Each number is 128 + 24 x the weight over its row's rms, rounded and kept within 0 to 255. Layers, rows and columns count from 0. Numbers have three digits each. The size before them is the row's rms in percent of the matrix's.

# down: layer 4 MLP down (transposed), 256x96, rms 0.194, rows 106-137, columns 0-95
# up: layer 4 MLP up, 256x96, rms 0.218, rows 107-138, columns 0-95
down106 094:124099077113109148122118105098161139151114133151136145146079103105140122159118125110119141145154123159129147113129147149167103128188119146117152134092115146113121119106116135089100135143145169142152101085178140108109121102123137132144165120076125186081151121140146131123142124108147091176
up107 079:145091103152135122094137092097109121138139083107117097124132127146148152110091123144101116075122134109115091117171095112130171121133176092142178127140161150135133159134151101133103140104122113165141136155131111154126150110135103110108185120202139154092139152143136119138143114120125119147
down107 089:109100137141160129168134139148180157095136126105130122127151130078128135107117175113124135125168111131098164124126124151124136145152143085149096103100085134118181181129119141121101128111104141125098120093122152156138126159082125135146084099073146120115136121097140149138103130147163107097
up108 117:134143081130084135137134119146138078138125125100145136127150119155142137122148140094087125129105143097142142123109106110084130131075132139117128123117116139167162110119139105131165090178083153107094143132136154164152124099105206149121118171146144145148140116140145128098119092168148144119
down108 109:103093153167061179105127161151108127139100150095137128116129138132122118147106128148148137112098154137096126127148147139140093089133122155140157135159136090146157152133139155116170066160146117101117123136090095124132124120089174148127125115126125161098176107095142140105091141137129126143
up109 101:127147129125154156131146103126130102144075101120082136140091142147091138109113089134145140097152105113108142114154107126131147165141102141103152118114127159123135144140126128126072131172152126097107075095127120121081132121115148115141120103143157129112131189151112178089131174135176125144
down109 104:134062135145172103138146122155070126135158088145104084132123095106089104120139105133159157125187129127107135116140117108101086126101128153134113150143148196119168123155112111124150102121123116101109119157127141135133115122127096138176132118149106125120154102149156145147087115139139157130
up110 097:117186144083120165123148119140144103130125138109159166128136124138171112124101169121131160137111113077122118072091109130108125120137174163136131154141141147111107105086134124131126139122121164151125136069132147108131163114060132151151121126131132136133092128124069108097161137144133127143
down110 090:137095102105128128069074130103075115152125108156164083129136145140125127135133115118154145149081158116154135142138131116111141119113140118143112124154128178108122134132166122160141136115103158133138128099137151148122154174112102112102165106170159067168109152153118146149135115152144106096
up111 094:115114110132166140168140152151115062097142135140155163115144164129119141077121139155073149156109142166137161169104135135132104112114131104120116134101147113114152159138128122181089089113121122115168151131136142151140132124102138131094152112123116131138111166119081134095096092083137136127
down111 094:139119134116149174154165177153155130096122150160157080159098101092132140147136080130138143152104123075129108088143085147113124080116135122110096140129115166127109121118125109134080180145119125110127071107135123108125124155136144149138110136084110141150122127137130105125123171124107129154
up112 103:125138154096106146134121124176149124141068137089157138142102138101154123096135110106119124102122130108141103118128139095056135138140134145131135127139103155147112078106128147118063154180107172171113144136134148131144158125153155136115139168114137108124133112127079121113117156160144155103
down112 102:124091135166082096122086104108084111121165140146114119112127112118123119130155121118145134136089142169158134098092152131126123123105139097177108199163128170089123137094131126128155145135138113162131148129119114100157108168152131112116129144135154132079113104149135129160106149151167132090
up113 102:135111115084142156132098139145111129137159084165104121119124155102172165133146132158089151133129116131132135143112090097091114172109159148111126119128109140120090160129144092147151064135110150107117149118077121146157136105162099154138116130134141101122118162123105154080149141072125122117
down113 101:137138161122150166166150134138145151121138131092135150131116137167148125101103144156112148125153122174149114171113112116138117169159111120101134086091152059089117153108085182130130133121149123100124104119179103146096128070151134122121130097102122104132095118138100130144123108144128119109
up114 098:143115107116085130115106116129107115103154122161176117119138101124155117156155153142148096150108145158154084090125131114075127120115122126138099167147159147115109112114158139131124122124125125129172155167066117087134145143164124141117112114172138093085175104150127124144168119104093143141
down114 107:089124127115109157152124102118151154128110159098138093148124096142124143148146119160152080139160103141088142184145136141134148135141109110102138106115123134112136142167120170104090149164165114106099108130096153127146117138150092138141144113103065133115137103145096131191129094093148138144
up115 082:136111141111139122130166133120140132095151130165090132152141152147148130121111088122145153143149128093170124125134083145136125154123073183102125091118133133142119137108128155112151099114124098101112131180105125101175147133128180131144106129147109117147145105136117164114133163129059089086
down115 084:146142153155139157120127130116122121128153143117155136095113085122164144152115133127096157103155100119129104152086145156128099114132107186125109142123105150128106113113147131120189120116118133127119126186113131138124091094114140171129070117103137186079129134146094095124153150106090137102
up116 090:146132118113124130089137090116106116144087123129102112109098161106134107116098097133187130110133148088154117145142143097139101130117136107180164126126170138141126154120152108120129114142120141168127132142132096147161187078103145079106156148164141112176118099082124106153120117134120107136
down116 097:060119125151139136141131177139154130083121144127115170146133092124115118135128079162131161114142119126116130115112123101177119123136132160125118118152179104125135113169092157098186138153127135114138138133193119138107105114131131123091078123102121123157141118124139121125091117073119134115
up117 098:151103103136173155113089105101186136111128097141125154115143106111111120147131122082130106151140129124140159119083161164100111101121066138150110095114106124143136103126109129159120121161095131105148110111108164154174115118087130144131114142131124102131129150127096098134166097155173143164
down117 098:092102102148181100158138152135155149152123149136127119143136073143108075170142093131100135170174135113087146123153126140176138083128121156140137079121148130124158111140089136126144128149105093120103101112155156123137146110099113106140149155106125106126110113091113105154121113150118159111
up118 095:130133109110145132145142124126136109134128102099151119145131170124142141150153106108111113149117149127124106131136121128143097096150101119139156172153114138097075094137141140170139105147153129135084093111151109113140097155178155128097121153178117096069107109148134167137122063113140090094
down118 101:166180129144089145133110108128106124108126107081111083127147121115142094124145115159118080106144104169136111169139088145132157164120132124151146192127164132145091166114152111121103132120130135091117102121155116116115117089165139145089123097152138122141161115146127098133141132170148112098
up119 106:119163130093101108138152134143117131134134123147127094092101221119079142103120162122098147149082118121158128103164117171113144123115122072115131131133110126156124136135129131123100146103099185147159131155116138102145132099090139146145128108124130120152169120098101130097137147111144160138
down119 096:103154183126146145202111132100155160127140134145148102138128130143108159134089141123135132133123125158139106121112121163105142147139098127104117118124127054111105160160098170128089128127169139112124124157099088100130115109127102103100121134078147138124169125104184116129141113132133108134
up120 108:134144128120140108140156111122137129121119135139095184138080160122134185168104145181108110085122100162101126153109129132116114173149128116106125088123113131126088151128089153109076098121148146115149137073131123133085173151094141096104123122131132104125122148142127137118164135141164147108
down120 104:161120119106121109090140102092065129139105090114126121123137131134147132105144151117156114125144135118147128090124114134067134107099142134181122171153147231138135110111154096134130149155131122143142158142100117143150171143110156144122145121161117102129135136116143129144120079147145127126
up121 099:112169116114079125112130115111114056113153098108119102090166134122094117127113141180138109126111113142169146154185146111133156145093120142096136137109153140124145106120130090131143127129140104152067163142148127129124108117161121130101131134149126134103173115148139105135142129142151136193
down121 100:137099171097139141147137124131137127087136099115155121137134163116150110126129156109090104178111093149121173094124119154102127153140147132128115075099140109136127116167138102145149166133145134152084117095124087147124140143051140116114090127126132119169156126118130158116142071128141153144
up122 103:161115123135144191143115146127139149140138135139132143152071085155149133100156147086126122102110147102116101139145121147086151121075116118103111123139089126169117183104126135122133121178105120099125101113152107135156177111166174105111120159126138095116084153144114132122121131125157131131
down122 101:139129154149119094086126127103085135106122126107120105134124074160130086132114115158168146114161163135164102151093111131105137142114094135169165134157152158105102097136145121117151157115137124135147141156159115144101136095138118124124144124140116151105164079112140084176139083170111116143
up123 094:106126099106084131152142153138128126114118139165096186118126123115109137147115176178128092109134097143154163097130103141098107134119133131106102090122152146121161117187114109121110123129155126166128101109138120099159129133102124122128127123135161120103107132163069168133141130074163099156
down123 092:138126121091141123096124143119099114113126122148146084104120134158124084121080142145128119119158190114145147137149130062133081121098132105132121150114155208115133115129120128169144133114102131138163107093131143129111169147127117138145154149115180112153110111111133110139105108181121135143
up124 095:123115097126137152157123132150109070104169079119126129130124103137090154119108117126107147115128136166126161146139152162155125124160115108106114142103116142119132157101101169179139067088109120136109127125126137128086146137132112158110123140128129056122114168150128139135149098134141191133
down124 096:133112127122126117152153116126092140161182149145129137149130069134134118159141108178173101134128089117136155124121106146151152094137105087151120117151167149113079114131113121145104111140141124129108128121124124112101127150097099083119109159108084184151128129171181120152114149111105153122
up125 091:144081122146132116165112120147169143147117128113147112122140131127123121101137098166105115152094144150115077113148148120126144115129153091129137110161140105085146129137141124123170067115089135136115136154064145146105165107166126138105136120134151132142115204127123171138145119121100102168
down125 088:104152122155149094114093149146153184155157144123101152140129132143152077116080087126153153103161125131114109099135135136134114159143131086111120121132099086097134151130120133130157096077080140159150163129134108134138091124183127153158147129110107126124152135108150124110088089142144125124
up126 109:124100104119131168186128115115123127107114098125132113114128172102163101081146140116134135092102160107146118145144115110147140165069135144143180099157155128149133113135160106127110134112132114139131134134149125147159177129094154099066140160138126149144099134140122066129131096104110142145
down126 100:110137085107104133143112141106151107108149144145145151161115164076143107146141147151151160128092127129132152156115110103159143135135149147135133122139152094104197112188152122087136161131136133122137101108157122128157109107123153125085067119091123140118106127121169107116123089094109111104
up127 088:174086145148098138119139113086111100150141087157125159123144172123153152148123129148113122083139160121147154119142133144116147101056123123140129116176154155111112096136112125102172128124145135149095131144129142104172162126149133110121109134147122136148150156152110153104128104085071104115
down127 087:095144109099183122188145172137176141148162138113134132132113137120132134127105145123111133120096122143109130123142141133071154086156141131142130094136122170146160090144157136113119155154085148110114126114098114147147115148112121118113108104055128133129089144064136106126137112098121116139
up128 085:103143141133148157172181147121160083117091089116144165139106130133136150114130105148132106126074106103128142112110122170142127122148140094140138120142178111114071148130086136118108077131150101143107108151142129119125127144129124179102122142127099168120140126131119103106151137130131176181
down128 088:154096168146121124163109070105114144102109084113139149104122123180110151134140149145117149129144092126159115172159147100168117169164100153148161109118133146090147135113123135119140107097098129155123117152161127139142132086140113150169116104103105108127155111156132124095107139119099142077
up129 083:165094156100099131083129145143174141119151121162151111098135112145104126141127142125112150126131136125157134128161093120175159130094119125162121118152142127119056077138177132110148130128078182104113143108092126138158125128117135136131092163137141131130115137165095115111164137154094126122
down129 090:103088109116156089123118135133128129137094157114155128135088100091110092155144102121137135108130164130135110122141118080120132069166146162169115121086119163134161126126141125169133139117113082150112141122178185154123120131130160155113126169080133119167144116099115145146113109128139146132
up130 111:154123122098142132131130134145121114144148154160068099160133145088111144133126118095111159099127114137134123104096151164106113110113128146142130161135105112133114092136172134172105095170139134119167158140094137141137134075127171100076120122131090125199131123119093110136131169133120115147
down130 113:122089118122139145132119149128110103133119197125116106174172114157133105157172112128142138116151084130136097113162139088140108130114140133134069074158103140133158109117118083119171127144117144147124115153143136150155145121184124106143103114136135098095125141133088134141107105144125141083
up131 093:157105082124133120127113132113098098126138096159126125109139109129120145136164110154127117127134149138124122133131142096110118109071162145146091146170149155123159140145085106125135124094161146169151142136069142103103085132117127160163124113186155148123141141104135149143140183081132115166
down131 102:097113123134133123147177161144140110145131168096149112152145111093143128076134137144075117172166123147104133119159112156129122117176130094129150104137104120154145132123097169140082147137154148098086112114151152162086111146134122134098121099110120157143136125116116097111099082146103123161
up132 101:138154133098124118145154123147169118088154132099122129132155165083143096122099143078121109147143125084169127146163094131162135119110094062082124111090155109145115145129122149139097109120118181108162098091117151117143187111124154120112112116129130114137165115138127125107133136116149136117
down132 093:114140164121124174166123140187123150145108105107140078159137140158131147094108132133120108131139149116140113158135130135164119138104128098142104131125115149130071097119114094096130110133119118075135113136149111093131156103132120117110100125079100167194122142137121123095086135176146156134
up133 119:122123098083101164127124144128120133114112135145129152130133116150136116118122102111085103160132135108156117160097062116146158075122128169112119136125095130065099155113131147112112126152083135081166104111141134160132144133144128154105169169187129137112132118135151098130121168149129130145
down133 121:143097099133172132121151116120167132119154160123130123098167120139095138174140118098126168138085130138092125085116109103148087148087124138128119107109163083120153073145124165143160165115115099136135151151138108150117123115135135103126173095118118112141130095159122161096128158156154097137
up134 094:157101127122097166124121151117110147114141123191176137100116100072154115129167114139135087121125152096122143135103075094127128164102128115139139156131124158140124153125096106178131103135146127114135114167100121103085135133135166145108124129131161123115092171102097157111156151152105145129
down134 097:100100083116105149157097102118116102138144136132148096131139120132129110146106134118120183159121071106135093107139086166180126109154135112187142153177125138149123086143148120118125140146157114121094147170095118129128137125142124114151123155091086122148145118142175137138112100135165121114
up135 097:120135138132153122102118085118111139146130148138099120113147167143088145089131137132170145071149107138115133113073101150137166161127144118120178114119106137136131147089117110144123103111104129131106156142101127103093169091120124164066132114142146156149086186126112121113125116125139161159
down135 093:126090074106143168143148151150113124122149113086169125178152142098101136148130094096114137144142121171116101192146145123147090118110164145124124138136140162125167145131094144130121114132091136141156096140117126157150086155103121099109091114101133160117104144135113118166090144107134113140
up136 124:147142132122148088140099150168182102124138149164104117128104105117135126119122106075124122129107119122097112123112131121174110078068125155108114102154155133105115151109126137168160128159098149143149145115118137075136130107126159099119119153147171108104102165148146137148142086165142103130
down136 117:129140123217136070075077110118119130132141141143114122127109133158165128122088119092144154111107149121138116137151142129110109145144143122096140092157137092112168187162143139149178150148096147131106130142096134132132125096115119120110153130155139106122126157144145134138132102082128137133
up137 101:122107116109156158086135115174120150134126114127111163120122127093115115084152124092153134120084097119145083091118122165099129124151153174147146139110122155091153116139129119104127131088156131144104102106137157132151137149129164152121119128140152169180119126078122126122145150064166150124
down137 099:127133094118094098129104129154149126146079134114125105100155124190146098133132072112094155142078132120124149157137129110192144122166107107147163097112105158104105128126129157166142138147102153120149133134162128099116146128108127103097112105103120143133151129101074141120146105166155120127
up138 083:160093148138129108127145127161103137128157130129160131113139140137120124144155129126147144087183117103151109140152068055134143178120119098150129117125146131155071155147167099110112127138096170120126121083082108146108113088126108109117102111144104137148129139119117158135122159119092118113